{
  "n_layer": 9,
  "d_model": 96,
  "n_head": 2,
  "n_kv_head": 1,
  "head_dim": 64,
  "d_mlp": 384,
  "vocab_size": 512,
  "activation": "squared_relu",
  "norm": "rmsnorm",
  "norm_place": "pre",
  "norm_eps": 1e-06,
  "positions": "rope",
  "rope_base": 592000.0,
  "rope_fraction": 0.5,
  "qk_norm": true,
  "attn_scale": 0.218,
  "bias": "all",
  "tie_embeddings": false,
  "parallel_block": false,
  "extras": ["some layers without attention", "local attention windows", "gated attention", "normalized values", "capped logits"],
  "init": "normal",
  "init_std_qkv": 0.0426,
  "init_std_o": 0.0,
  "init_std_up": 0.0426,
  "init_std_down": 0.0,
  "optimizer": "muon_variant",
  "lr": 0.0123,
  "beta1": 0.93,
  "weight_decay": 0.015,
  "lr_head": 0.00979,
  "warmup_steps": 41,
  "schedule": "wsd",
  "decay_fraction": 0.69,
  "decay_shape": "sqrt",
  "final_lr_fraction": 0.0,
  "batch_tokens": 32768,
  "seq_len": 512,
  "doc_mask": true,
  "train_tokens": 159000000,
  "steps": 4853,
  "dataset": "wikipedia_en"
}
Each number is 500 + 25 x the weight over its row's rms, rounded and kept within 0 to 999. Layers, rows and columns count from 0. Numbers have three digits each. The size before them is the row's rms in percent of the matrix's.

# layer 4 MLP up, 384x96, rms 0.245, rows 121-154, columns 0-95
106:560509470479532489506491501542508499482481498522529469441483509481493476522492483505516512509474491519520431460488487494469509493482513480447512478493489466482517496467473520483501491495525534488511505514510515526498520494520548492524483501462480448467516495459478456532482524469553537510
098:527500520542517479454472520497521495449518521535505472484506498501521493528489512500523489482494515529484564477456523503445501488500495504517533500499519478489528501493532515548535492487463504541475480543532499479532492492507458431501531527492531539471500497525484514549504492490509476500
099:526455550529508504536503520527513502508501487453501543493495503476486520507520543503510486522470499497445509537492461490507522451512493515480488483494498491471538510514520540529482477473503523534493504493464527530529530545524518515458541518529473481547502504475485478517496530450534513519
097:516497469542503526549506507497544502508497502463484523508540527517457492509469481495515525513507492511458505487500493527456488491461529501529497463533476506505503508544481473463509488530506423531538488511497473512492531527499534524525489476481527512501500485539454526531471457516498462494
090:513505529505526484517504498494521501498507518512505486505488528494510500494512493483526474525552468407518439503464504532531510515476479471502460514496490522527517500530488469500471549492486507439473542452494523525487519478455517511483501536492501525494464493516492473537498523543501513517
095:487474478474507467493491502500510533482464511504495530459476530476534495503498530495504509470461458509473486459508513481463520501511543471524502515495495501521505462429527526520508524545509534491487470539507490471490523491487501501481507487465468519461510489468545460518495424521477501516
094:480490472497479480485479530520510504504451441468499486495488533472474486471502446506510530497495489492509435442507519502498499469505480499518518505446476488527500553487490491501493538499536512447500471439497516527510488444498524516507461501522476476483499458494491512514519464505504511504
092:460503513514471511503505500517492493491492449456489487493447539498463518513514510485573518494521514500485452500467486452455499508506505473510489463516486501487505477480462480508554525507503467500482524467476486498545476512449502492475483531486505519469508538490512478548480470538515508524
099:441519508502516479476503551487533504500517505517495451497514516489516507555504501483542527511503486524478469498504510539524486538532537478525472515528464539438460477478500490513563479497469507471517496540487475515548473498489534471509482494527471491513521495517517506508532487493528521503
101:523504493518491509511494497503460505525480462504518496445514496570467461475519499527469506494503503490504420514497525518516501486511550489514514482509472499483518521552524502517480498524508500521509523510505546495498455522495505545539497503536489490514532467454495483471440532527508483481
101:504519498499494489453469522523466525534464473523509489484515562473526500496470480515459479472520458512529522459499507485479542504522495485502511492519483450460504496513482519544520480479475523510495480484505496489495503461483502522505496487529465543443444478461484508511497491458539533507
092:523443471451494530517482467484515509493493504507504466474550531474535538503490526469511497482487488505505549462480495486524514481491496500481503471520475498532526504499533460551471503498530510519451514508522515494514454501475476515494508469485501470492518493484541498481486506542570498548
087:514490515471486480512510517551499439515493546530515553445482478500472510514523480558502492503527519448508520492511496495525503471535525500525503508481532537522472477492541499536507471555522484493486523500477511520483536462481518508532518522499498523498488480489534545485508521488509546505
090:484513500529519481542492529476513506506493472470510472508518516504451551520482493486504465490476515514475508508476491557502471487446474442514550543485484477439511522489510462526532517524524467498503522462553511498498475511526518496477457527492530524524508498490504493479493530518512506523
098:515517509503516443510434470499529492499464526505554518498512495502503504508496491474481496512491487500455505486497485467516495504508469541506527463510475456489512490468507466526505498514546483494544512445569516516526464473496459493511483518478502517522506498459550521503514538490478508538
099:485469500521476503489533505487515496481518517548519492528514480487518514484476543524466499450513496516500506483510486488531487439482480467514499456569523538529474517476493503515526472459490473495520500515539494499496491506530535493477483500549442516539511545482543526522469488489498481484
099:498526528479574496503530518470520491449530543504472511486538523501509526560453486522526556490492502503461543461493522523480507498486537455460504478486504496501490517489499500515513488478532503485509527508494487466518525546460495508508514501507512499457458501480485506544492477486500475493
101:487482512525494470492501497492524487456531523510496506471468521493476539537472497512533493500540501490500531506490538503500548535467536517505483497451500476518517508496489490520503505467508508577504455491513508476536513480521529542491545489530499508481455494485512556534464526517484451511
100:478492439473508512485502499477486480529477506503519545516458511495499505544472512471474528521505508468507483491528506476525513496516487559487469541495498481498537532538491515526534538507499492493522476466476497509476499471479518525466457543471501498486462516545505516490519492443472472448
102:500517500532480488482479468510507510505489484515488528464483495502453537474516495483481526454514497480478540495505478458509523488469518496545509536475503475521506542480553484499499521500501502495470483486521509452498447528492522539461519474512483527474511492488490458499412483486452503511
087:487491503483529453501464452490488454517505524512490552484517480530535511514469467527503559523520519481500487491494498538506532504499507508509508472519497540552474512466436481478484487536523486499494467564466487467514515499478494464500481501528527534555506503479500488523492513499506504513
103:480505494522547496501507533503465490480468438479516478468521486488498512507532475514512523518517527491501497511481546486515505491503490450521451474517511504455456516581489477525521501502522504511495511471492524558484526508498541518438506469502487492496532478527497551501489507510496503528
105:490469489514528502540504489488498474546489535551564511514517545533538498457513507483477504476526462565518519491480493483517507512511495462502547516503476513525482525487487524507496524543486491531516502547502486457506522522543493505472500516494494483505522517538468479500547523497481512465
094:462486516512498510509483508478512507523481460542525525486477472512530488504515518527509508545482470486513491511505459547507533452504519511516485498487480521528486456450491543516500500520511483437477498523520553475497476458504500532535516497489506533525476494462543518469511453521466512478
102:527525518480453520498518525512502485487479462507488518480527491519470504525486542505552513490513451566497487499503508479459513514490547518504515528495472507528484466495506496554507522518466451469507508531493516497534501510495520525469542502497445519439458484470469488495498493481494497526
100:510514539506523439526466532460531474490514502495523538513506481446500543526560465517508512468512509517489455485489509523524520531501503488534461517502477516536484497446492506526515514490481476496484531481496537499519524523483541492536507507471514549502526523533509501514491497499491509448
102:545508475459481543526462523499501457490515503487518480487562501520526530474511468511521522502468475508469480461483479507458516518455506517522485497488476491545506526512494549491490522503514491509498498479564496502517467468470490509494500531482504501455449524528474462474531471526509505490
085:450481489487528515505501532475481477508504528475515497484538492535500562469493513545506495505488484482506499497522449488515501530526479462527505549518464455502484491474523487535437470516542492519485512485460470480503503490490488522474547544525518520521495491526489461475536504467507491511
092:558504489476484493511477528516528480517490511510523477499525539534538481528552498507492509488460542540486504531510485461491474494461499502515547504555485535500492524523495502504504498509546507507509430543514483512515494506534480510438501499528516483530535453510477510505501497505506463508
097:537502497553513482549516533491533484515500530508530488485526483524503502521547545483493495478556509525505524508479461492474514517509502504492536511470504482556507483516520499494491551530485458533519512554511472499488479530475537493501518543507529508472500480475488508480494460480535545524
113:518485507514507514506535483494505508519514466485486478507518510471459538480537497483523446473470463491546551512463527471518486501488503501505503483492468486478487521496519576524535515507518472502453521485511482536540461456483527479479492534510487544500486490535481522478501491514517549500
112:476472465507499457494488492517471483530497545494534491486513508528525481533492507486500525537486493508481504499522497514496528542497502536486489476525532445509510459496448441498494502491523467481515509446508544479487521512485533527449518497461537522510506507517487514440512504477492553483
102:516496537506521465511516484489481491500521506485491513472497509469457489498546464479547509511502504492481466481528526537499512524533467523519499487480448474499503474465512501505529544520484503494494517488503509487490546501463505483539458532516452544518464501553473454462513455461506504514
110:514463449527512512527520535467553488518534520474488540467499532496463484504483513485495562496465471502508484442495501528463490491514488501502506506470499505508543488507523536494504494549487498544521470519503510504491511497451487501515495488495511488524482474490504519510505505558485437448
# layer 4 MLP down (transposed), 384x96, rms 0.0612, rows 121-154, columns 0-95
103:519502487516482523476484437498476497514508535488501523517488499557494503501498513536555490472471486511530500551516526523507520511492454514493537509497493525533528522431523515516492504465504453507484525460533472487449489494497482505522495531498508515499454509541471512492454455485489500499
104:517480470456462440499482525452528494480444513499490556491505469504534520516504522509535511448489502505482486472529486507518494476500483584523517499471488460511510466496520508532525484484503479537497485525509517482502460506519459504493476480522543509497527527524482512490486496529509519494
094:505516559502481500509484490490438531506532439518506528474511503494502489438521502536543493522450522521499447541533523501494496520522537456491528493495495489515479453495536498529476492492476489499511490466495519499507482512535541494463493476478494524487511475482509542524494535502481524502
099:506507460496512488517518478512520497495516499546532544499519486526491493545436523513486489483512512526490545483535500522473503488486488505508486522499536560520485510478519507475502470442455478482506540491507507504501472494473431510485495500538499559512493488454512460514478500528462484490
093:520504521520486563510498486549493492481510502466472501526493478519462507474491551528469557488525456503509492511481530534501496545550454515482444561528493481528489517524485500531498466494461477496508526488472499483514508506512511481498515515499528477502489490518453487500523486492529532471
095:493503493487504546533549447529485501528477528522528486507486492536466463498485456478492527487528459492520465578507486475510478531524519529482502478512521487535470533525499460497542499510461473476538507484517500499488521515528469508489500492499477532472491527496484526486467484535495529520
099:460482491474528505493463515482522516509498480485514487511498491481538509496501512509503480487489565472479487516502522473512493531517528504503468522483489497548457488477506514494528474509507514500467521491456541529487505484489468469490495492492428466436501501499493507505497458600517503509
094:475508503460485516549518512492477510543508527533518516494477501478496477487477479536515480485451472512486488505545503477526502532473479465540561516500499482492497487481502497509523524489482547499495487474491553488443518472484441468498543519519499485507484515498565519484514525516502521468
092:527506462496438493553517531555526508523490489489500491507495496493556496511511518513510503459509495503470476483507550540528464481527466484490461458447500469511488480517536488480543465436494496512522487508494484501524530515513474459528487487497523486507464486502512478482463514493486515498
098:512476478508497513449557480482483483474458495497477468472482538521553517500527516537549492502447513472509462493487534488493495453490515482486491539455476511509476458510494515520501486506497504532477470444455504484507481494528533490498492509486532479500504494485500503481533447522536481485
103:578426493527552492501497488488479524530468516504568521469495517506509488537503505517518497526486506496530497492516515486553497475476500469530523540449512475507508488501450500479490505511497542511487534524487474491466501513496502509446505498484483508509515481484541485491485513469514485469
101:492522493573479486498485523516509487506516538491500484533504474513525493539535491493502545490529508495503506514506527549532482507510487539518480565515524479506513489478530475503540483502468543511513495475506539453468475519511508477471565464464521518513512530547504491486531525521485509499
099:465475525533509524444527465465472499498509506529503515501495518502459512500513506477567538488465531518489474507540518489493505494537477509512531490477502497503482488533518562472505514517502502518493463505507490501537521511517440499464499526500481498465546434512504482501497515506447483527
090:507488493457508563459451501509493495483476489506484530526486504478457486510559532485493536455470479500480545520464517507486510502511477499490546480480469482493476555492505533483482503474492486513511515499462494494449525468517484464457484529479455500476479497464519486500526533499506503510
097:466500508483480561483492507520534513470507493515551488486490533470487455503521501503528491488486472502494507488463476517460476517475496480527441544494545501490510491469476503488486485510507501511518473478417432500496498507460524508510484467486517517516485523490529506502476501517554472483
096:524532475517485502476493475501514483557482475476490533492486485529534483497485513501490520455566537438484474474497526458502497458479479473495535528503527514520522523493476512497471534495550472478506473466506507495508519530488469511513467443519520513491514509507496490544455524512508508518
100:491545491480464497528459509479529526517439494493518510502509513514523529489506468498466535495513491523502477516478502515458533504461532519517514451500515470500449536558510508490478481514524477502481477534459529497489504495517524551535513480536481518546501497508466514474496485461538493478
108:511504510538523428481479494478482480491496510546502496488436509495499518465544508538510488477454473491509512506471490517477512514506436532511493521506506465489501495517488505490499495550510539535455508499509507472509453501481485506518518498556500473518523519497528534520546468515462516478
099:490516503525533462508520480505497484500494511522451520524505490518419526497507523469479486492480513527518527506509474525514534548530458506497490497514483495512511485498468535485474505490465503502463538517511555498500443498495508487468561455519492493538490530552494484493488544497531510512
099:490475504441473447505537503518481474471495480511594496540571530528476498528506501498551519541491478490505488520523520501492467492499507469509495451485494493500494497501519500505538460524473498501505493477514546520523547470498500505490521460485513469495495524500483498474486484494493507515
090:504524526485480514528514511512477514546500490505439517514524514512499510495471503508495448519494472501529495503484502497491574468514507492483524474492484566476499488493526529467478533511533515492446557482482480497525508501542519456499522460494568528509467515472509498504490499507485477509
102:485491472509518518445491502452476483541469501503503496511464434481502479492467481496533509491491505472519506520490518455485528519471496538454469513478467531497487454486519526502506527494515521459526514515497505527480481482487516538519472512497501490495533538485509562494474492453541547493
101:502514532501535496454474458495492488548511498430503550506492512510485505510511476481495490514490481477507519531472493499533483505474513501514536441514505497508453509491523573475482477516523485489517519551488468513528529492527485472462523503465476527468513503520463485472518536479494500469
097:468487483472545499527491471505524483477530467503492512495492515476499476529528478476521556487525484521496506532513501536463508487524481465511447507491503517536482508486490518518469525508520484538515533509509520481449504526552494531513494455539522521451468510497524491472533472506460555496
104:507554475541450516526510518504526507462500540513515515472462463472500487492471481526481474523478470521539512510500517521488551488499515483503510497470535461524523527508487526521490555532462518520538481509460466499524510501484519487478517502521499489489520521444543503486498522551481483502
102:505508484481488532481462571480503460515473478514566494520537495479469492528513502510477487514547469482520529553491527495509498492473500486496480525486517502531503495490479545509493489515486505509541482480494473507530495502527471476514511447501462492512461504498543571516496510468510488541
103:475525540495469513495505461536473513530501527490480453526490499469534489476518483521479507483491522483478473511498467438464481480554512518484485448515542505498518532519461476479493508476536502484516523520493566480547492490479501537467498517471525499509509512474503527511492473464529519489
090:490523518518508521464476479533478460496473550513527502475501518484460526521493490520489483499441479508489503512524526519516506489449480506491470504498518533480485487498547543497506491464548485466522489517448513492466518534506457457497505456502485490499488531476521470473457471515448512505
093:518477514521573515476466517458491505508514534458484553514524504448493478544501499525507494527546549473509470520503496522512459502496518513537513511501510466521510506470461524495504538542434504488469502486502497514498510509494525506501542509533510486506537479515499507472508488484521548513
103:525528481501500471493468508536492506495490496487539498522476511527467462487519539491519531512487524462490439536506515446478501506516464497468536477510498494501499530473572479509515488504500497517513530544495499470527530555523525526497548476520473454484446492504484487504505502529494490486
103:551485515512552516493529502491512494499517491484543512532539553533517485531528484489481475536457526544513492520493470472462488495492478486540496560481503524471478505489516523458473519475491527497512550483514536495498478498469494511524498518510503542520508489544472511527498501520452527519
103:508459490492477520491500529506521477488517540515522538527490476511513537496528512502523468496477526465527500511467499516488482504489503494540448486517471538505492487527494517464496452554539467512514470548439507490504495518505501507516506477486493536489560503525546552545483490497519521510
109:484462523516510517497485503502489492501474534509489517532489495464450453499476522510475528527482471509495533516468504480550492543500437469541483515495494529505488490497541528480487529510462508482472537462516474465461508512455547497508510473458511475496506482489512478486446488506527482526
112:506514474518527528519484505487433522495491544520506524512508525518492503496484475511499479496490484458513492489453467481486553479510486497482545509517501542516500514476487533492478493507456511456547477445520471474478521532463512508507448529493478513485505487525545484467497462554507503509